Weights of a small GPT-style language model, trained from scratch on English Wikipedia.
Size: width 64, MLP 192 SwiGLU.
Architecture: RMSNorm before each block, rotary positions, no biases in attention or MLP, untied embeddings.
Training: a variant of Muon for these matrices, 88M tokens, 5669 steps.
Each number is 500 + 40 x the weight over its row's rms, rounded and kept within 0 to 999. Layers, rows and columns count from 0. Numbers have three digits each. The size before them is the row's rms in percent of the matrix's.

# layer 8 attention value, 96x64, rms 0.148, rows 36-95, columns 0-63
064:520467522454437543460511547512506487498606423485487516474487452516544512452532523454456532475539478559499498519534564503520434504500518567531538544566513481513446564580477502522519517573527436
067:519492496521617529470454456472523594456448500504535486508479461536549568462544457482514560491533540456534520502511572496557448471567509469533510488525487480491555567428490515540500446457514497
063:576457445520482555488509553461496464529530527486457484425503483584557408499521524455559520462476501509499560509486449544523452563497501499519471441539474496495453490507539451564559574490481541
076:513526481569483441528478514546452471506544554523544505541481514492476452523507509538531483448580511443467583505523411505473439504510524550569501465528559461438514516590494512542474460485451450
075:529444411483544455505503407548477477515497519532480481471520505519465493437436425597471443391510515517534480505494542526459521496506500450533477471439499504467519443485466512524494449551461526
064:491464560505602528370541517520507479444572507529557505516503524462506568485569511523511507463510488498509503469484488569509446471493525482557502444533525489527578578508552510499483530505492443
073:500492460472471482479527451469585478459455529483459462467482467482540509571483516521520565500411482516533562488484421569529506488557517444449552587484564474525516556503521514487528431516546476
062:569538502560550485470462541456504435527551473507521532455449533486529516525504529469463479502507519487491529496459588533545532464455534397528475492568491414544435532482459446530551471470521465
080:427537546539494494406486430555480548436548469496426546516477512428474454480529562476511516504485491531531527473549524445518451457451489506488550457493571473482527493568472564471475471471533476
089:537498499514537434582510536490563494487463502524533495470482475544471482543539518465485592496459497444513587491508574538528504443472454579467506530481518474495543495461561465528395475452536505
064:475413498489460471500544581514418482506545520522476478549470443567543564486532527465496507591453527574480497549527495543486523463538525528509470551500412445522514523556524480504523461477498449
088:452526597519563452524546498487445515494560486546468496497566553508483522492544502491559482492619504532525480511499531432525483499538470450452491505529515503474501476391553537514509450488559537
062:491537493479489493488544550488475554444498551457599502548569508412471437472507495474459501528411485501522514446564533472489505481603523479508488542520585511509542490479529540487558544492516529
062:582465486504569512487475556510551466581543520504478517458546493439421452517496444449493566555509493529489529477442552534523586474455497470434515560458483538499522509518519497546539484442529510
069:535550526511552524482542532515592502477483528484539531552458486563478554540465463515483480469426608463526525462519490445501568462511512458456459562520516469547506476499540546541518460427557502
073:506456537467564540519546508531450465541464501521491508531532554514558446500536508533529493519453497556461524585534505496476492465563507495458509487487505531510489590465535395511522489384484428
069:473515524512543536510495545475517461485539483527504566574520468488507517551513456491429445620486534498487589545596488488528496471490511519447521562558477482505456482529496472446472493481429560
070:499410480482557490561478452454500501472491533441494583478436447475526426541555476492483423516506533565508528458490472517527481532518500459538543502579536467466545496477458478474447512543418513
065:479495549418541472560536460483493557570540558507492507450542545439519571521517487439512498455524509499562458580511499440499537520441484502537556496547489505556531485466491480511447525515541588
064:479466515463520508511416470481481533437512528527565580518505567528486573432543525468541524530469480481489567477485507529497532494466495584495482541542528514546523519505593461435500454510468587
064:484485504502560559464523508485534438520429497539534537458502449570552504525473527498438484516503514498531461559587520561419504588522499540514462573431534483554542486469540514495502468442511520
065:472437513520421454441546489500528471508493515466471507451439489509573561474493490488511559473513421419488486481575509445524462506428498556477471519519533479442527495472514450440436548525521441
075:547522513489516464499494486557441537538510528481529456566535569421497507432502395559481486493518499491430477451430470499484507512462462421557563547501433480572471520532521527514501498492471497
074:425478427477493498507576505486452428488462506510473467446509499472484485561569494460534508524425501572510487534447494479507585523566527468558514496465410518572525518491528553544525490486532478
076:505433521563507531517442449547493479544530498494476483486621499485589456461547472534464483513504503486522490451514551518477428422472513524504485483476451503572489523521463452545530574533492568
059:540512513513498420519444496451460515434493493474551456529498497474463496504433450480468478478489527479412452519518423494519433487479461523474406418603477503458488555449510523472457503505518491
064:516486488541506542513504498518527581573563476549512453465478410508509534508554536477540498517393471523538521472471553504482494470528481494482516486531542460474538451529557482541474497450597410
076:522467505518463439559468480599525491543529495530560482549459532443496537526489478540427461431459548486478481533486559570488490518510486534503540488498486420421459513445513517516520526534529591
146:459508506506516543509556537463433539416555457507558522501447530436530544527499560575505486522601507489505515460519439489507469530428496463542492474530524434581529534542486556482488463490496525
154:508405492488521548523484483486458559565469514517509548484545464496436484581482510519440459491563538555578487487538453491496528532541499444554499489497534522474538410428481485498430525480443509
137:490467489602525548515528471591499512544605490543518542505454449562565550482472482500493477464598503482407446522524477511512464515483484528552484477460459480468452491554490494538518497510497491
138:487439525449510556457581472533522584449469455465546427456403487518475476545515480512471502493498498558524504545475568562542491516559537516468489575462486504565549532498499540494539528523503479
152:565553567502518533478554520477570547567557559532619468472538532554479531530506530451514502461533525433533488517515541421498508551505538552481551500566498507518491479535515528547468493473509492
146:449446514536536497537547536529444473513456521535460496524541522412507489492554490462491481560539457454483484536524588442478546478491524473562475581528510572534488549507485492518583545502423512
141:499462539527456510509550524487472494490538476582465442480534392517475501453535542467524513498442476503504562497591525561483448484526467568534519442621478479500496484505503491466485507533464442
138:544501454465463462500473536497519494514452502554518400532455496547543426492426496518520445490563562448498453492486543494458482522563486501515521427454440463489477512428521542488467597500496526
149:471565520433450536425559524493518484425583485508446531470553446554519499495504519479424444569499492524523507433484431442485532511554470497492496542482461502508438520499507508530494592526495495
155:526463540498536478531574508552491443507555463513459486514482507462442450565513487491499516499514538498567518560366436507492410485452518476516538474524492520471510477535513485524547537535547586
136:502449483543528534475464507440453484502499507537495518501566475579550465500466498482539570550530473430493520513488423554502446552578537495419465520444506567502518535526500516489592481494480559
130:544491466471515532493486501523549475531458585524498483477537490455542513493553523560511484561475538556482475503536415568477486514464540577517586540482474462516502605563501492461482504486419528
144:569501536523489542420465542519490577515541527512510527550517488411512483516478484492460529499499510516468494514528522491540437443590517411538485447550546488495525591524451528486533510543536428
148:448557502554465520482384527529481434555544525520494496478526473503513499524468510487481522458504491599546438495478546557515484577451543506518542514453540517610460479507515553500510516551520504
161:497500504419466521516472454490434505484519491498491408479545505481513570430493480501565498408487510564497410548480456511517510536493519473501452407551488528518493574458472492587490507506478513
138:488547456471576542512565500457478456499470397499527469452547530536523397502546494495542479489425507602490499519547508457472472484550512446546514462440488504485506482577504530542514500519498497
145:456512528505522455517496501513448544508503537492515518472598560457455499509512435584503477413456514468517532462409474481467494485577516550529500460475468427506460489528525563467577529472462475
138:487490492472503535536502549483524429503507514487559513499518363480525503497485493565437478496496534462523503493496583577477514465475504482510418543536474440507557490610529470564538481512478514
139:386461462508486461497475578491509493412489440484481526504492437510487604501505532477469544505519546466517538556500497463509491507533563595492514461477559451430489530501472488529459520456503467
145:481525467471518557465466420538518472453515457476559532538523516497478460517518497519516501480524476469470506490485531567478445470486512512513547490530518525535485524497446435538506642366454502
138:522480564410484524451499477531437491543503468452447551496526514581523557402535526536443554444567490475562499528543550492466475482473498512509552506496531507470566486517511499407514526497505503
149:497484512455509480569456497502495563526629458486490484499581525444556489507517528513474518582476515477506511517535609491479539498528491521511531474447453442547474494454493426473548493502539557
146:514501510500448394465527456473519428509482464545542439448505511463478534545492503498491607529570465504471482525477497472482454395485516454473520529507474494527470471512482554400446499504478466
147:447550431415445468555468461452485523532461519546503515547457417506504515555481558484500549428499488449521531493492460464468469517523464543602533537456536527553518557507482520528540505534516479
147:551463454499466477514469536517447520478553546429501441420498529490481404488501506541525549502509504466490476451458458505503513511470494516559526553475492491511540470570487456548442465508468365
145:507468442507496435508543509534498477423535503573570498471531547490488543475433408505491467447474493461492483532565502514495489486494434509450503547494523491520596454518420544525500494546491586
148:481487488499535520518536577518555509602457480501501458496593482447492585491500490506560522460523457484449526452518493527530493478504487442492580537432562458510506535477504453560500521496577443
142:415576522482534506546497497492481585458465516485411482484521482500494484483501520515619515520583595493462424487521503470538481500503469561458503531497486508479544441490485537465555531503542519
138:506463453411441537543518588460471515521511524504556596449475493512532520485534519465587500506509437541506517521408538520509580515444496503466507442481464503497507484517533524428497554482471507
137:510467539565597441577473477507452496509503499486547537454494464557541486497545515533448479495484450516521465431497519447496462468474441472439528441487522499495528633478541507510464521553498503
129:491475477531493528406563524548526451537458506500492476429487567480524504536523526516467478491539469468548424458479511495448453496479468563525428426445472538498510497479457412461570486516469446
148:524461490599382501523504487498486557525441492466491490505493487514573512514503526509524474517429515484524477478520476462490493512451540513452459466512529479514510459543463483522493664518562525
# layer 8 attention output (transposed), 96x64, rms 0.15, rows 36-95, columns 0-63
061:453472534492511472440521478448481474441542575502464471493417523474450488498473457507513528498537417569534468532544559501546453495447483538500513495502523548497445538583520426526539540492582477
063:493492533472547459469526502440502534460488546530429573563494497567496502445624548515484553498585488490520518527492452543559455488508501513492530463483485439534555475500475505579475505462450525
059:492452422549492523485506484483518535485537494468477488590522499545459494468459524481545422506480520529571514550477491536535477407529517465395473493487500517552475582538484472415517541537524466
071:461527442469541561491516487490481465502563486512486504483502473459464484592546486551524452522473491440364593543500466480471441505516537493487521477599527485461470499505471500520456472521551511
077:515485501497497534501466435517493500460485493567477519500473472460462517443501532504412472454478565512402559492441502402544511571538510484491537502454574429524548446524522454489465501528455529
055:534493514489537430458517520548455440510553449456531520509466436565491448529545455478511589512559475490478476427452470492550469422537490531516470511525543435489439477507556524528465514476517567
068:480458424464551407501548479462545515526463500451546502521474517439520542441468538509523538583472529505582511494529489547556463488459455408475517534473462479479446455508480492515534522442506452
062:472502559536472435512582502448554561509559477529516453479504530534565438450564484483509451460504504480494434487465519615516477485508517523505496569516567469542440508520447517520481449467526496
079:473530536524497480419534447455531461562556489488516556531491476453521476530550503498545514484501401492535471480539513503539489468488551452568508544535433524379481480441475542471498500494432474
080:450528543516483427520480538471554568495532502451545542514537559526522532540548502517529523509472518502565597475566485571476497509545474484448509487506436510443486496510518535604516565535462459
064:423460483496452442538500569560513502472569491480545468459508444512533449445498448522464493516470513490582496505551480504464439534476479522580459531537471525536479532538458419409488521522531506
078:499509551487502538506489537543530524471512500506555461512496434534503474503536426478616562501577489467515548496503482446485542506472578439544454523487536472522577494388517530479461507509465530
059:510519482426525498463498505511355498565480550533559494516508496496436512472536435499547518587437416461469499500532534498488539518509489539512502452478517471512481473435548476566498552507519471
059:491554527511532510489453511442537541480525511518534497454513537465521451370499524520480520488442547470515519524510419574545503528473508517494484542419527556439472560475517548543541554473486432
067:465496564465474441487563532567529493485466500548535587502542508521471418455523533552524504482416540433534511464532500520602531451530509520536536506481504451550489530495488491539456492426512529
074:437495534468501514542443547583533525470507484464555464500502460529542493450534434507511421473535509486512530565490451503439455434525465429519539518522501619494454513459459508472500495453515541
062:508504527474515527490477544573511533525491588484571523427552508545538430466484512462552480515520522535486559431560519536496508462458557544549493491555434546527491492539457458497459459493589523
062:582459412560592531444500491467413524516487485476511452455441475498549494529497437510515430496549468488562541455557521526463548516567486494508541488511491453448483495554511483513451508491491472
058:476503511508471541483546538540501519560544536414514464446488498519478573539470488461509531507558514430586471513440453421546549499477508504543555545478527492482529515450455527579478462518450558
076:515537494513514487407459526596441549519462437443497496495465488483507509537501430495544609525463467515504538475517477487492525464522497587460496516507523399499477467523541522505493464518474585
066:545463499460475458546455528578477489477409561505642531474490435531502545480513514495554481521486506486517508511542553561557484534503451466513483464467525515466479537536428540541500488507480551
064:517500466473475484475534467565500424436444507418529502535531527498481550577508562497491521453555426503532481498527507468562483486539533462436480502525421521484502550560532407527512504562508477
067:494555486534523495506507509515496479501522431561492482553533487475507466439382532449499499506492592526466477514443459371516497527501499582537499533484477466538543533507523533556486525447453481
078:475476533541510445531511534484512504480503563483513414543493469521540488472449538438481474472444531437547450513434467551412494467487433393552506482445512510484472488535443490437487510488454491
070:457520529584465540463439480487505472523539469550546474497565473538510507498538428431462470540504532529499501544519511461586495486432484473471551529496543429481571525528566411471502527516480462
063:502476472484534495470480502439470517522487404492516527435479512532473504566614447541453504514470486509447443512485468508471497518518571513461501480546503566553572474532536503597427510537519516
054:504496643426537532496502514539518459454563536565487519497438463493523532493538548509489533548435436504562490450534497524496471538554471477502488502485503461457454506490466507526539531434571471
068:518484528497504506531502466469442496435546526544531511546464562446501498573482526424445486516492588522437487501472542502441444514486562534502585489407475414479521493490504501551482488529531455
150:505531471497524497484516452496628521523441507450529465573517540527483538499496452482490472474494532502539488557486535532492542526518475498516550492511529556475497437425541496484459559511458360
155:455502483411555415513533490553490542466430497496536533541478482500525560490453534444512561474484485495472452501486525508531499557443470536462525558504487539543460508619493491487468450417496504
146:505489453447453470560524541443475503499475456438510495508490529390502459467554638538498475507472498536509498515519510486448557482517504528398510463502468552501533475461506492523479525531483425
140:453518435508521503491446563522524472496559494418502508501524500546526568507435548366527511517504556490513492545566441492508530508537480502515450518488512474445483557447507444558486550496520555
152:424476488535479474519443459485427571450467547437423520449472460511541502553536496530506499507490476459547501510543475532518510534548504500493528486389452482462542426479556471426482468494461515
158:593526471496496499512499483424494468496508518440495509495488523569480522510502432595488635505509537587454466476500497500442449547436519498493453479479461497520515470495502462550464543444514515
142:475546516468500481550498475472453469610509562470538369511463500478532502482463510502516494447503495487551523375499449520519505508526501504523543436505499423508510466509506525501488548500532582
141:503502517515464404486536554511444501512524475496478509480495430515485526483578539484478441544486448538431496517503485535516537533499546421569558495531485592513474560533533452509561519516431555
152:561531460534481449521489511530511461510450511409559470497538486466443504482566492522433482395514515452476468553502419540526468450488520562484490465510544448490438515516522503430507440503526545
153:515546475477477506457491457501485435457490533462468488479507500501532593464473464491489536495458564503469574513543492453477522474522474547488531580563431465534601540526505533483586487521484417
139:492409476480441497501486516494534451545560480477545532427459491472550540451575501535454504451510474505493436490552583453452465517510485526573533525526507432511499509513470450558415502528505475
128:448488503535521467544536476408478504563424480462450424464542505524478511500479477500454508520528471468499531532478549439469556515507488476539411531537529482580427501427476546548462455506513535
146:489547443473499570481503509414517511464524458465555523538497462454555526489470470493474540495526455567582498544465503496464557489466451550567517455458483480493512439537437451457539515522478590
145:557453523508560515599524537490513531464521452447461461546532552438521459432524494466462534523470494471479537457503452434471492517584483483547475556539512510438481485532478467447460434476444491
168:460529521496528453475543508515531568595495479511529530505560515471447461557538489460441542551529541416524500467516501526381484495520475408483525525506473441499535505560512448499524542498462516
137:434509540528475560522533539593520474473479562444500454572520503495515514496521548544440558553531509482457476523499522571549483473447536459545489523521444410499518564481519461490481521530574499
152:476463466510423485500466505489589490464505508505508393521476464564509498502560510375458530571475493508488508467524526582436499495420502476512443486496513532512509462512483535447531446476496475
138:533487457486535492500575452514484460545485481477480464454513518552507521459516534489531532579570459572547453496509426478450517421540462515521523511436494504476472521447478570457478498470604459
141:538503514476490489445505554520497553528558541470523485456507508488400477487449538475528478433415442492532460507490489520437475463477535475509564476532412501536461440433490602462504477495528505
139:501491477427494498441532535541510462558449494487502473480490544580531434529512520561494547507379532475486520512522535525434567493568483527544471489467457540483456496526503487551558453532524570
138:512589467504550479500408480443541533466482578474558498444478538485505402543522518467540481522466486512519483481508501437557526440517528494550520555502462500473479474595480515578464494479526506
144:536497528542414504491484557451576467453405462494544504515430444572473465499501477524549530478600478485537521505490395486471507507511504443516508495521435528457492504546540542529488480483509487
146:520501536515510451514474494512495494503528542514490517521554472522519456432386389499508447542462496516424458478507488523514585512508538530560502414543476455456586458478477488536495476536474489
152:499517552532526463379516456535473568499558471506474437498459452440591434435535487480505555449455531511514477535540482512431481483482525467494471488561514536491421489473511480512443482499500491
150:460510538523521491564487498515548539615493522589526491524471524492566579486525470488446468535498493539479521536533530420487484485505499507462437494519429550453535500429552563459512466467509549
149:509475581463525520524489416518527474525544531493440550502441478540462495488489593485488502543523493484447508512498492500469536496474453550455508434469449449447422485508477477509512571504471379
150:502473518500502497570539460551526481438513502493477561485399489464509415523460510531468545458507522509532471515539506478468585524480493388530454497540506514511529466459451546420545540498546547
144:574550508543467500487468518509497456533495498600550503479482490512527500544522498423439534438441471505491505525503478506556542587478490401459494573477477471542493480482521471500428514552465429
138:513461448591536429473486512471571497537465545476445509523452503510492453508450483466440451527526496465505471476477516512523431477554479497483560540528505537526495517436503401532522456436592494
137:473486474462477649522415499535489524554434539446463483548502485432476432465528493473549500464538486564433497537476497479465483464482509467548512522488559502513564535517494503520533502455492458
128:539480518513503481487548497408521525505528523446538530580460494501485519503584514496575473516423531514389532496477500483486596501465465525488481542505527457507588490476528492532490489443538567
145:541522451394533486506478505437524491506496520592442534520483517419533515515550555483550475469534507476422542529415464550458450558545541457534517492502445482560477486483530507465508495522525507
# layer 8 attention query, 96x64, rms 0.0901, rows 64-95, columns 0-63
021:485537443477605525501493514490527450502555575485504531496460474429454491516435564580421496515434488521480468497494522518453473527477548519546458517497479509551525433506510455484466556487519583
018:552494569519547495471520560505590481542557557440497493527550519530456546518546491531516467513567456526503503512467529518469520418461451418517470518501469517558494554501495434510511491412505437
018:504479501428535485459479496585490521535569509504550523514555440518459403478526529468497484483524448559488543528537501509460492460496530510572451525455511420545483512481578542530520444452528567
023:530529436584468513494506444456396476536403449525552516488477450441522488507520470452517457528504471485466478541546515528495483469492470536575529464519534475478410489481486528507542462511576475
022:555468467465500514520522526417550517459456494453546452513503506596469558533433459584464548501502486469531522541479497545481529542526518509494394491464477512591497485511469452509489533552450497
029:424461516507509523494461514492519533517561577474475492496495510522476528563465558540508521419483528518489594449496508444482437484515510456455428496506392537543493557508482466440445502512446532
021:579548526496529444579491550491520510499487497530495453560476479519446499499465469584514516534533419463535540528498519546478485545579503548504428524507539532598487475477524451469448544506468551
035:409495496477493530488421507516502485544548565470510463509482497487481553550483554529545462449419532562488539422540519427485437457524532493479472562487436487482490547501494473428534495537453542
032:529525561523494442542556537563469527438527440529523604558494548526498459408532517512474533521539550505493550587493505512474548494411457497456501484491545560522513493474519484527505462476506472
049:563479550495528459573548513502521475433458448552460525531530535520509494458540450550508552490582492473472454559509493567517595547515526531495440453488533560520493478466499488496416528494505448
052:570512544500505462560583509535504511455481425572470532515499531526529450446514450544485548503579500475493465555495466582488571505494493521471449463507525577532480504477496469523436512490555432
030:510508428473527567554462448496497456498493503522460469456429488490448534592493455486461523506458351447536468446473541510495460506544474525530431548508498502464530497525490558499505511476519494
055:433501509506554544467446526472478495529455551472556442558547562555494510488476555387513465454470518502547550448504523456518453521521537491506571545487464505518559477446485497497518489525438566
062:528522552479472473533620484504457565458518501563531546515562497443516429490478439542513520540557530526499500590488505533516582471483483490502508469541544544545484528508506494506424492558524450
057:500492548488500471529519419512462524457435542577531473499566532528519484464578434361486485508523457459525537519528493493517503456469480524549512471449526460478601496489526532539473496478492492
067:486464489517541505496411561503518504537525491427489457477497478529423577507441532475516505488440499497545513471518496419492423496551548447500496529491470421557499491523544519461530522482408570
121:483478501538525527513472505492511424479441487521522494543505600586548484479588574435533497402480481451494540453531529506509508520470508558499504553453464545475552482438470477546488489456468500
144:475542543477507502512521462498444571497467545563546476534561526495462483518477425346511463520494466474567537520529522443514489484510513472516584499512461496530591507515493549496476508508452507
152:481438518576533486483498477453501475515477463428585537382468462543559496483513500464532475520509475503475454533491479472465497477508565514534519451475403444535543491515522457507489452427555511
162:535431453471471535526508531526513504534476501490448590476452477450494457450469503493514544485484417467540493543576547467467536523569452503502578468559560571573520500494502468506502503495425514
156:464454494535487483514550500532471496501433555419484465549491524494583504514551476522395512484506470538497492506489500481553467510540490513593537459547496408495546501531588501485508442530532566
160:429456477411544492484479507531483466519484568553486491421494514496548502468532451419386522490502469511487572503546441537437483467497486581484531488483528501436565526477506499502511500482544512
168:508538544441522561478405400518496468508555525469528452488522494463499523539510544535544501555463413428491522478515495520503526441504466485479465458538478509554553424506545434506515470452522543
155:508501447532495514427478511420430547524480497557541470450476503526507472534544490506561421487449442514512550541516510484481498478515423534504483504504563472492471527493372469427538475539537479
172:530504509449483507419550525469504391513437484452555544563532445465454459466496484496576497510481560532531596453504526538476497506430473491508531455535515495492498482493479497500565450516569471
171:549503463480552468473485516470520432503492510492410526499608433511463489568493482505516500480534451468536523502490535522518447553530499515495467526511441442486546587488577500416442515438482498
162:452493567514473509542487507561472477508480495491477523448584469477403464527496487511412533516507520535473438526474448577534506497491438517426569516496477426527490475459402518541506488482516481
165:471592513523547509481492462593528412467413577499463531448485471505476530487523512516546514439505618526499477567542525442485533439484487492525468472525522510507514536552489516482508534513475494
173:470507508456479564475479550529529512481479461471476562523524546515522524499475495540510445488433470513564497535512485486454400432507512507539431537488545439522454442490531568540384451531498500
158:482451519488431503481529518555541461544501572524481500488535493492456535415543420536554450518446447448466452485416501398492526558518566497457543477449508516469511501537482505513486509551483514
169:485624474523511517462465506480553551515514546491562581481500424484575449448584511486465444529546499500504541494414489520525488513512460534493548483484479564513539477492477541535438524475486509
172:512440501498519496547496402536497606491417488453554542491526449522459483452510539549539497441474499499430586481493497562501476505534503475498527586538509486512480462571514530459482552497517491
# layer 8 attention key, 96x64, rms 0.0925, rows 64-95, columns 0-63
018:556488504469444500467530537537517498484401461514517449498548555560539548491578477473502498553577503494548529536468483477518536403470506500580488574488486535551467547480519471509501521478475427
021:400514478484526525456508448502452481423523470463499467461516467474510473485415470496529472488429484502564555476506558466568483506488481545398552446510519475550482505534477505485454458568466538
020:523567449554489505483548569440520494480543500507477449530471427463558537465470465454537522521578516454507537543413490484542542540567573456502500468528539529482456495540466446540536507485466531
025:479508543471480550519574582542567475482515536526511514428495547577475595496511539486488530458496546511482457443494463530540506493481513504438503578442467522439529527487593532509489535497453526
022:516488524543523443587510462503441520534456520553556501455565475463549456462513492547517529508521457529486531536512439458511478484502455506509516451560498496549406422551452495426443461472513456
023:500538452475527578451463522508528506538443506520497461515507409452554418463487521539504557576595487497485526490481477549500542530554487506503553420530578511467518463547467487523469480548514490
026:518515508476566531497473506525468490473510465548494436457520504520517423441567440511486555537588519546468571510468510474542598506445494520501537417497533478488467453538447518528468474531534436
028:434551403469511538413536484510479503528521512447509516503427495457540451589475546480504527517513498471542515448481521527522486532499488496445555521511471546460513544476530493596538496570501580
023:578511447545500517479504518501466546548435488513484462441486467521446518443479418461456467547496453494479460530527470477526523468448496521612526427514580458527493450584494486482460499477500488
026:464517460505549526493484486499465541491429471562549477520527453500528432443493412531483519583568492491481546513500456475485562472455551550515521416541565507528453477523470472518523521433566495
033:480484513506529525458514497514479534509485453571543486491505449465528417438515432515483556539555504548476503527488524481571563505429545584531531434504609529479466464514486510531502508464555449
036:446487487481517532503529497473501442459588519460502503530496482422550460581524562520536509411462512487477484443509523511523500533523525470453522521519424582443523548430459566543518462520504542
058:510519476501445488541434542586530499520451482497504531491491532551465569545557529450518462544512504450517546489522426514430505467573482432508486497483391466525561542542471467477510502555484529
055:464568469517518478471521487561443559497430474559549507450518516534485498481474419427469513573549464478529532509522491556506528512435552522506523445509564495468468460562567408483504500510498478
089:475544503529475474490538443517460524450498459534514526457517521459521442525515424453516512496505475476530467491549549594523517582452581519524504501496561495413444497490621495516467504475503462
062:501430465516497506467514468495505481480552511394425493509558519514494558540450543449543452420485536515470551484497544442577446465523482521459476578479486459542483532490554503529491492507442557
146:544420563471508513534490522430556448518552514478474489560473490467507491468554581612497520446481523537472487524472490444486494460551461515498483523508476540538518505459393582509494491475514513
139:493491510508403498532470517588529480489472474515519555501505525549502532560600537447542480513540530467525569476511466552468527485583479432499497495470411486523563550515479476518491492582511511
161:539492502549468552551495496497525493446519479519458460528511455478490472449469493513500401426542455513512507501504439486454552404469615524532531519513492511522536502423542531434537485484560470
161:536531494504487471438512504525449499565473388526450541414466502423515463489483466542505529454488536512491475409512499454516509496574536564475501537569480503537479500517534520541474463456511580
174:544484438497497526508523459506487466473482510442494492533548498512501559507435517443488417521529534555439498512416516452575506449527419605486516508512596521556550511517471485493505464491534511
162:507484418484514532521508459539490495538515523486455495485498530475517512506552515480472484554520531521416581485485537485357461567477499499442476476554509527516510476466482595526507475507585441
166:609502516463535506477463527528422484435463544516502511485466453491487524588480535543523502518522405524461552509539505469566505467494554554503532455432464503474494453501498540582524522556522509
163:495504465504490563485479524516436485513525485430547433470475440487443506537647387501532501496518517439507470515521504499479500489490485490514514532491554500486420510472495530476443476502540586
171:481505507492490493521525461495511465567526538433526514465484546586486510490430424559547520599507478511542504446514507520573517465520494560595489516548535512465535544465430561530521529489537507
173:466488347517503479481494504507529534563520472485498512559530533532422463470533514554491533507536472493534480565567470464541474463463544502445478486531433458545501498472571521525547507545473455
160:505500517480536536495563453503419470568503547509474534495449506486500473433465599450480476517428561384485508504498508543522478483468556481491498493445507404544480518443469533507464496528505465
168:517484488534519569512448472571489467514493441510590470485522482439563516461449486502500550525481553499565603532486478418574548567493437531498473520480475490478509500478508535454503519512472432
175:502496501478527416481510548625523550522497444482482459517564446549608457565479519465538511488468472465485466491474494511495533476444539478537480489543520497504494478459462549477505465482395511
172:475512530479454522503475509495515501505494461610513528442498491529462472519542474534476516517468530521358520502485519450534480579474565466563464495520556455524616494454524460473513495501482506
173:493512478496501425498500504475492483513488466498505498439516500465505577495554538543479357524456520466504518550493498568613445496526473506498554489504517647485515480495509511493510494497503472
172:491482455461492468533494523579521491455481536549548488456516507498475447427500566467469507500513458503537476484515507466599467525505522475525444497510475518514396519545459496449500467433619546
# layer 8 MLP gate, 192x64, rms 0.121, rows 0-9, columns 0-63
115:529418516551537515461497551487518525499507505487492520410557486494561536537593421532479462435552548537457490544509454479484546483531506506519507527449506412551468482512464536491559456517562514
089:498502454516458462552436500548559540488503474518467479505560507506485463476602411485535516448588481547503503458545488497435562506503526468509470484532438477506500488544563586507507471484577507
104:472453494582512495457529428507489540543452534512435456471476514480456422550529557501466516537473479569455434527515540485498483533480590532508561519471504546484451543457460445553549470459508504
110:477456501454555574509529540519517518478592506456500483440462443511515514465523486499470501465570496444565501492459407590519475545474481529498458528574476510504580485480496471562553480549504488
090:515455495489497446565471545517490458468441418518469493477523473507475477568507490451517558420480411492494416534505433518486549494428516542492473520549464450492526476538484493520471557528551429
101:465512523482501481484447457504371494477465533476578530496423587534497466497497504445440485501568531489493446484418450475486524484444447478542490526493507546463469561450526502542499499518451520
113:477480484548498520510524465521526513562487514515554517386540492431534507440455477609568483464525462532460482478488501552532516506481422461418432564458504484526534526492480471477506475480517544
091:483512555576528482499425610489580470465560501509562482560528472512436493505513526513474499453436494480509487443520466464480534510512528502496538464487585482499551479423476542553459558533478493
103:533466504539507562474425496527538553554440474544530581481533554476485523462471469447437522468494556490484527515432455531538579510500533477484561510526583457522462501484532523516489537544577533
113:452457480451480547492508462436521512450498496543486484447559449435541465546480509543489456577467515508512473504448423511513533506441467440469484505474545406476443522478494474498589463430499490
# layer 8 MLP up, 192x64, rms 0.134, rows 0-9, columns 0-63
096:497457470469526545454514509441515566446541456505559483502470526551533514518495566486472548517562506432460486414428498479515492532516580563436575494528533493444517542457499540513482477562504462
066:495496511463540506423506440441522520486431555435530520459468441506558507414540491554457514524423471494513555588466529489527548489488497479439539584530546500496491527492432502534468509495525517
087:501568560558530425478470390508445465481558557443513479458520535475470527517441499524536530526540547558532468521463485491482490508436519455500535535452502501517522507445503446475502511529585436
112:529499523524522548518584552453452492458479551462515467458523419496443520534497590489436514544526508509440429493524492514494444482480452500545584477561512445511434484529472505476538453470463540
093:481442462506520453527469570502440455504501501485534487426475458448522551538506472482569438535480547492553475511569501478511436511497448528531467499468453546522491378570472498526528562489486464
136:521441456522439497451517586461578401463483554497499490500551497462466502522546518565491508504434544553517508441511427446515528525509566489510523466516497527485478498509442512455531530423552523
102:472514455491408542547532556497506515586547459489509474472527508498493464474485541579524588573577425464505456555446489517468448488461487529506523564498497472497533493525557524547533511521546499
073:459504534500537505513507473470498501565483455471592576449501520431493514501512492478494568572438511456487455487559467450456534497476500558515545488561497391549415513480523550532486488478508524
117:531506516463460461463422536486567499490525425502516480461469549512504522528561504521517483482516445503461530443507534540542550470515543489619587511462575445519425486505437535506540491502492522
098:477541494475529547462494550492483516477499507588497540531472543486536560543505557536518494615518500517545519490524469552462537465424457529524514449530575470526425538496485547463444413488493487
# layer 8 MLP down (transposed), 192x64, rms 0.0762, rows 0-9, columns 0-63
086:538506506458495545480520440542481527450485531433546525480550478606518459498483472443482476417511536513558487559522539420532530417483422536489524511527550486556457526508444477503499464509529534
095:508509428521430541526468514564522517465509493486496468450491485500456457503611403505510522475585508553505537449538494488396518494507511480500482518565446525487473522479524524504482465491593543
091:510488453489507469414480530475520510547449536503469548500463438482455441469515525592467482488458529512481430479500542463490479440543547544424472464517505452607524507547483569508509522474529556
111:509415476432509503514510482541415512461504580456488537519511502558507463472477511461480555530532449461466514513542457580564485488470516549494492466477561481453470469535453407473530466465562540
077:461454521514463508540543512439511461481486513497458509547502511548478433507468497494496522455539468536492353461446499483500501501469525538510404512528534388519555560497485436463495526496535485
124:533485576482508488572552506485571458483496471563556508456471545501503473450518484527524522528553485558510562482533551468549437478564454506561477484477447521506451492515491548456475471467600564
102:513511425518508534532527579459511515514523574515582451557461529469467469498526513512537491546523474525542501559599485498534448475467540544458481483474492475514469466504507596567469446560551500
081:484500542533486454548421491466571501481497539504515461552534568513512514531435526532536390531491429547489505544541418514476485458436477465503498519431486530482558486464507520459511554494432480
119:491498590466509470476517566554469519461455473528542467524420440509500425507522432518480464445449462503524496478454489499450488486554594476547515513464514559419441481489440509519490495511457541
092:532495530481473438509522531583532473554465547539488526512513455539473486513472530539490552548497564521498577473454515622466574528496567512549532516509530424468435476447508553506486525489498509